config.yaml
n_kv_head: 2
head_dim: 128
vocab_size: 8192
qk_norm: false
attn_scale: 0.0884
init: "normal"
init_std_qkv: 0.0302
init_std_down: 0.00259
warmup_steps: 363
decay_shape: "linear"
batch_tokens: [32768, 65536, 98304]
seq_len: 768
z_loss: 0.0001
dataset: "wikipedia_en"
Each number is 128 + 32 x the weight over its row's rms, rounded and kept within 0 to 255. Layers, rows and columns count from 0. Numbers have three digits each. The size before them is the row's rms in percent of the matrix's.

# layer 2 MLP down, 512x2048, rms 0.0336, rows 411-436, columns 0-255
102:171177132169124115087121111124138130097175125129198113083137091129038255102121069117123161152133108114119090076150066175165135025134126099157148065140109072094097137124088101104118120175146138121143170186110125179112133148098130103151166103080115116134143093127145075212130124175136123134100116089089118124118113139134131120169091160128126053056129123145071129143091196189141123146120135129109135175160121145081124169139111144068060135138139068179080139109159066188158117105123178138166154158128164167111125122119136146141112118104122131112150095136111123113145122098088143142145120086112151130135163032088164051117087112110130128174168127164110123175154115166200144143095159183193133111113103148122112094116115133134070109127109120085078151152132135115199154086147149
101:189109122087140164182154156119142098124183146161141135116129163176177194117102157123163149132156087063133193162118147021119208214142102132157145025120129143183145208146121096102129135163137134121139130140159124155150137222142079127144205142132124131097161019122174138145162087123115170146103122096164131225121082100081139114079096166153188170084145122158112099132114104148146141118137215109130120136124153121037096106137135115119124127185114162119143136141098152080135131136143153115161123122224163085131163074119114129145120148057121187113186179096148133137092152114120117118179097123124125138144140125100117169131088135163149130169171124120135151057107116150130143130129168090138158159176204107123141164107201111181177117135160121158161161137159190168127153110116106
096:160077119128144138125123135118104099067158133065125130161110060189143166125159079157077123078124142159119128139118186236150163021119148119105105136045133139154119133130169108158100137148139165159123199170104151121204125132103146106117132155117141124139155188118065167139148090155151130130134125056152089036109199104120099131152120098081209112149141101071154127110073049142126127116137238095174112163103072130105141101094135148182159153189132147165131139141106033191125123154126177139120206159073196131132164143156120148107156111167170142152113130113166151186134114140125111075142171118172162131062089202134069151127120147142124147132145078136101194110123097156152090136099093148117082112126071130148105094123198112119093129121120115104101135175143145142144061087166133
099:166141132152136206099126113197115089147131118183136110076133130100057130132110105085138154114077154140111095157099189038161175162096104181046148117079131135059168047119131171080133173129118140139116172079124114138108133138129098136143121140120115130085067153152199069120113154096102090114071096148094134165140132114146133126167141082109111134113081118167135142123163147103118142143122086131099107151081175125111124120155130140146126122125147161154113115084140123129080153116100142075110091101150116126131126107132148145170172147114120142140136182092096151094117141117139116027095155125146146126110182025139130136117177101153156099118154109140108174123127170112029139139091162130140069120150166156147113078122133130124109118142168135051082113145117072108124127105118135
107:093112117127126111111126108135145120155048125054106132153096134113158153136193135070071201148149165155150131140130101123083168063116106118143109055136131074156143054135106165126123199158126146121145185133124136119063127116133192158114157115077125127139139181180164181200131159038095133146107120062172176115134130112125162110109136120072143148239157137078144132148188148153157120142189101164112133140158136120147098144161147134171136182127125189192129118157124163105085117125105115148129099119137154115164077136193158157135152178171079056174134075140142123160125138110124113089151182134159091126127107072157103125167161142144115168125133130104123069109117156116087173152168167153135116112109198093113160162128108174093109159133088141184077090138115106150095144139158106
092:134166117104150139138090118160123206105129128205118136118146168158051129158173180133198111133094106123125137183139083136134143173127146105216141230067130167139097083116081054135146139110117129101134146059126149120178128148105129139179075134075119134150148095162183095192132112149068176128098114098154144156121154121056162136138159081104143116235139106208145134145119137153126106140141157137143155149098131124227147123141140143138163192190039084083139101147149144187135114137037115144137115204113184135092068104143108167131154137091108123166174082155135117112144142106153119159147186085106142117166072165146089107127146108072142128098100124108102143101147128187028185131130131126116127112166137104135160186177142121128151150128132162134099088163148135099164138107139130
092:117077138145133160137120102186088158149172131227137207182108141213167182122149068112065137132065138091158135192135191171127142190124147159176140060126140146194099159126118146131110098057131165145140125091168149160083158060128246137068164139115135126103074132181178156067106139094080152148160196072127124124139165123137109106129136137084153115117104121136171134128087107077156138161165107138103120160145148135158110123085126189139151120153099204129161103104128110082125150124134138086163104164151162123108108112145098169168142113146101100135062016120150128078125138168125134140168177163176159120137137180085160192186086141202121141105136122123130113104162174098136053143089164082076128161153179071134135167070104154168166167133145137127101126183130137138085104149115138
093:081104140114141121180137095144174171159168139108198128191117163076146128141181126100106108146083135075124107062142196182168093150118134057081087147105119127204138187129108147127132082191102142122171140132174116122130132111131078144109164127141124152099136157136153110216085104121096135099140211124154145129169138173146157162134170168075140146104108120149141173109175090139124145116152111141116125133155080118101110185114120132125197180115123116159128111127162075164120121127162072112175086082142106168174171143151152136175124150127118177111154180140115123186099154115157123184141145166129123135169096255158143110168178149132108154089164074111119086114165071188132121133147162151114184124208138135143161213136073094192146163135141155180181103118141123129133198128159135
101:116149153118114118203145132110157087090088147140123112125128132078148200123156148118105161134138102179154037095118233149141141129124125131153148142067132135160170143114107145102152137139125153131104159082131131130232130127127131119173156155169141148123174194134103087118121135111123105139102137093143124114133175141192112140183121130145152046206179150185191174113085123090113112158148182120145135166209179115153140133137130130151140056076159125127138095161121111185165114142123128129149120067141147128129147113149117184163136149100169094115086169107147147162135175134139166126181152133112204141168177099105124125127140189098149143106133131139118068133128129122138181148183195144085163098106141142117149183131136143128130072121102143085103153116120058107155147163163135
098:091105142133119134131101152169147205101129113123147131167122238104069146140091207139082128117037140129122110147120171075134209092159142131088113140094136167184171161133131171108171082144132164154172072142110127107085151168138006156146154119152114112148122029096204116176118136182127090171167152097103131141160103107183194156136069125144115110045163137137098151104198101051145115113122119138128116150107192146115095090126109127078183090106144129086113108121111154112164116147201159127136141110139177137153133083108148181131106086068107160162190164125099140099164132115184126172159071162155197147194139186146077121135078128185116094179127132139145090136197149134145169103114142178105187139149144108131119119113128085116126155133121127155084152136128146124101196123081120
095:100069139139124116136088129132099034081009134091145175064160064176163121110061037069134052159162150151129192115108054127114112142116128121169127165146121127109116108122128133192094162104130185132140119168115119163063122166124217119094203101157128111101131162138120196173110152080099128110120021070106166078095155129144156128134125116090091176117151128147161176129088124126108105165111203119160142073152113114082180137174130189075083083084119170170135131113155138204124138124125084113120138128141148100097062123117157194159123099171124083125108099134115127066099096129146162098151094113060171097130118088106107094102145120085142115123152134126109143158110158140157184107083197130078105126130092159124111038149146102086080092125081094059107128096110116131139093142070134
109:120148155155121111168104130203161197091119143220141101197164167118130132124168065117137105135155151070165115109141110118118148181152130075105137086079148135205128208161127170115160157136138158144136195108149121104065124128139129162093113126129118149144126166123133136101138079123159181149125215140150127091159096121090146134186162078138134149099134133106120137158080091187108139128124146142162086073116161124167138159212190121066125162119122073144133125139139151104197134137139083149158157195134139119119139122186131122170121160063119060145176108086136123166113129091134123175147138183133105130212149085180129132175140175123139166139147144152113161158108125163131184122155141094093173106139159152140186129108129090136173159131135128122154114151121169176136142149138065
101:141136128129107161117118174096159154113089122127122156106116144179143080155055096115133102114121170155154190101130094073109124056147107187079133120110154105122147112132125121173116207106151126124121129121089111049181117035126157095107113097136123130171159197132155115143199145091144160126199107079150114100145164131100134140168129122176124186166119112129075153124141139095094137141131141118171096127097113125132166136133094051101163169119084167108146083127105148111111154145113146161134184132115091098147141130130120135099145141105191178149114066107160110095158135175112120135106156156130135116153143218120111066123115020122149137165132171148141109093116110110037218112120146116195169173101149150132148142153071105086215125127160143148088156088127143077159107136213117
077:114127139135063130131060122121148130127129155158203121124149149121139085141156199107116169108000131110137113149134115168125132144138182124125152139168139091173144143155058106111181132155128130104158156127199128128138138146175108155145152095091145132065097176158100186090161138164067144122110126217134138057131141118104105122199141144151181149184139128088190159115200105137121128150104144135094130082167116147122117147202128216165162127115126123155134086148108135141104125127114145072124124155108132175147147149136197134100140131079135151171183221196126137105147123110136132156126154162114112185181105098155107098120211106109131106128175117129140112106125151166149217142156107117121141133144122152125133131136140135140079131116121146147057124141121133124135134125118122
098:174056107155141077045153096059130176154174129090129058171134029050222126138088110103186094094187096141129096203095148168132169071112129121098121127168110134070118076139127062119141212088141068128138035141093122148105107128130117129104123110100118128126112175091117177139106140113134134149157100138123142084148107080133109116130172161155092161086152108221121140129084123117160145118114127128094105149130090115131166183107044108078116104116099077150130125121078153200109129126105096157129156128128118079119131145129102068077104117104154121133118164074147132175138140162136100123106194142099124124088080134153059109107077163124154117053071152127134163135082042139104107111130141083142075109034105097122112081119141127092110129132138095102133183193137106131146111144132109
109:142204132134075138078078121170168136087123129201144122093144154151155139144182048100101144105139122129155126174133130147114161186127109152091111164133142126086103052174124113106121077108139121121116151139087145114129122125174111163111083112163116112118154100171159112113162122186093086128120159129148127091169139128153043122121147129144108083183149117107138101127183094121065108109158090135111126000133103115060109130175130150155058146148150114169126108168123156088100136176081186147110102115104111162113134118150138150226161149119126128124135149171124123130105133123106126125130128136109129144135139107157169183159113121132111163118137134135132126158093218144171168152176162124133128166110195140121163155130117097094171151104147150148144160123130090149158152181126161
109:098163166167128085144133153155126116155212147083150139108167165127039072102132071137082140155155138124109146171130108116130181180143130121115175114101149093142090163145130134102133080151132163127124151114162120098061150203139083152081141118096135135153066166114190153105151058088127127125037137165114130181164164160152114135164111115133199128050088115186162151110115086162152138163157132156122136163128154116157097127098109142165002128166199109134117141119147133109179155138111208139124114119134155171148096102130128115137143108137111144146102129138112133139151107126125108170111140089176113141115125000072153096138061133137122095127136103135116101161106121118142057137154039116102150122147132162131125121102166173163144122120155185113124163161135181133110082153115164
102:159123139136141126119108104128136132170141137217075153209146127107114123101185101162107139143069109121131137117144144116106179092133097088124176161112110094130064139109187093116121148082137100130117082101082122129091138051104158106116130129106117110123162123142162105068117194173131115101105057153121165146133181145142153110154186124189097172186074093096105134123137179188141137132138126124137109135053163120116125134142185141045149169175128095017078128144149159141162110151083146148150140111062193115109117109132122120087128125143041197137133082110126117099134103090144085101118136121041124125127116172105097073137151103143114115141053079121116122136126108099165181122156113111134133117097134075132139113117163175112123155148119108167138107124127160103154068056153133
096:133098130131153142160144112118134131094087094072188044130146084195098118083079162106079070127102121056105119119121031233145121093136120100134116143070117118158104154130090117190130088089101127104113038134157133119111119169125187118134141130145124116142080141141188080087106153135169085121099078121104083104142158129151102107080076183123047074136087125123167112112043130157111114118137020097076146157102190110130135065091106116120139115090074091162130117073061151187143138122190141154171106145187135063152126181099137133172114107172118174091139106106093140099129127155124113118160159207194149139138090201100080063129071119114103096152169154119102128169148102133035113092096156086138152106181130128106109162168117145144112102114129096077092175074122176125135103141116092
092:141116139125126089096123128132112111134091103069089145030102123169250140128128135111214095113172148128096081095126054104128087167129139126100055120150122136077110040125141135125163110112118087116108121161130129126104140125113028145117118123122123106131102143069072094152144114194147076112100151054107143132186095116063120141128061138161090122147145145097188096091073103161092119115136154115146151054169106138133144161099105077113090144082068130137112125098142092123111116135125126130098129149127033055122077096109114111080111093131149117100163135110146125146176131095092129142094103137117087107130089090090184150126081170178142093130101141135157136076112125114065149141068140177102143127131129155123086120121101161130223159122110084083080128126127097146098139113114081
076:103149138152093157139086151120145142072190151125173109115150146125192140133114113133113141131091151111100128146108090131135098153121150093019125107143150076145171115158114086108115061127144050121161131133135143081248130147146093126110184137164113112122029153130176103124103082130171128125121157255085101129118061121180156164158102110156049106170147141120145102100148144129128122159106136147134121121168168143145136130122090173207112169160161164143123128110161103130137140110076114144158123163143190144116135138098197122142140099133125118121175141112146098104150091059094123154089207158090100155157203173146174194098175082153141108167181152148134128113135124131120233108098077083122148163148155177136113121146118118169164138090110122143053160101134129101173169107197161
097:171241135167101147095108137161132144135104135120152103171103141163080126150163081087156197124206143156136102158129149088106154224144124109160100084127132093111122139139128153100131186068141207150158181169126152131042138216140126139154176164128123136103095149150085158126137099120123143123103142098160122080134161128115118139137211119181175107211092136117170112125160099176110139121135106112048140146189118134081147127171169128083031097156148165133142072108136116037160110161079132127139101144114071157132110115128156137140133132146110161136165106142141128104143147110137129100139187181153098137124125006089170106138170064109122122135089133129128147141145176092187206122132132198120097104118072150146130110135156141167140143093158133074160155117102115136142145132136143
094:136105124133126136128158111135131055129118145174081125158078127249169206162187149112154149115127148201142150145134083073129142062136126118146120114209115126160101076078137073134150129111099182152137144137120114137158141077123142129113167176100131136115159120144150165121128149114132192125132134115142173078045113116149178118080124111074122189080089145092122148118114090102130134122109205137176145140167173133143150101148117123134127145089108101120154148123150078161076138144159111133131166131190172137087117155154151055153160149158110038151126140168192126156148147119082110078126002095107116137108151094219086130160164139106139135123120074113125136116161186149149106118141053138162124139162225141140144172164042092102076097112138107148106126186144112118083134110119111
120:134092111099100124118125150127160145163101146180099115161113131124126124125182108135110138159107128190192099120149093117146149159132111223177152123143135161098168083107137146132131175101136173124120143102098157116151145228142141142111155128161133137116096152117122181202102167130141077135104167088170119045122141129144148135108159124093145143158105136147152119130092165162137115136162183144152100134194092115119162159191151188192200169172135121181166083160103111111142128137092097119113164174112121115096163134172129107121142179130110153143159140178145134153136159093160132093136194121098166144115153208095154122161148155096127151115111095101148091202115164105193184153188185129140126114153193094128154109117161124093087131117106142152179142208134192142149211139153139
102:181154128150120255143137089160145096101167144140162156232117188136009124120156138082133178130188215147146090115139133189133185163096127106164142140191130094222056165153119105149138124096129165138164146141155112098090153093149122168196131067105132132136135148188208171111146210066205124129169157134135135172105122123174116141127111147146139130085137154146076156146140117122144130146149184166114065149111162135173101183159129152135148182137168189167152088175146137161183134135146133143137165117162125087116089126182155098144153163080163160145196108141092144095140159113108136137174159174117123172139125096153105122167174114118115172104118108125104106141084113091149098144140219137122126117157102142133182125107059125195107171152138149110166149153134162140103090113100078
101:073103107147131176174157100119124135112096115148111125157109170042109108093109182108101099150041133157143163120118137172134138210134111137157128157153115120090179153130126078076161170183160087129098156103107131155155123138146149130147152131150122108141068105092000077067149119131123131113129125109126110095157104164110145125090091155166138112112193133134156132130116143145105117130150130122123156126184131139145165123120103141073084119103090186210132106140124118185106105120117148127139155155188113184130110183163145172155121155126165074150163130116118138186105146120124145110110193128079140136098091094136102153161180128181132144089126104151118140160133094144136161134168103163123127107120132098117153140103128096093143115120095127081171151148131142118122147089203082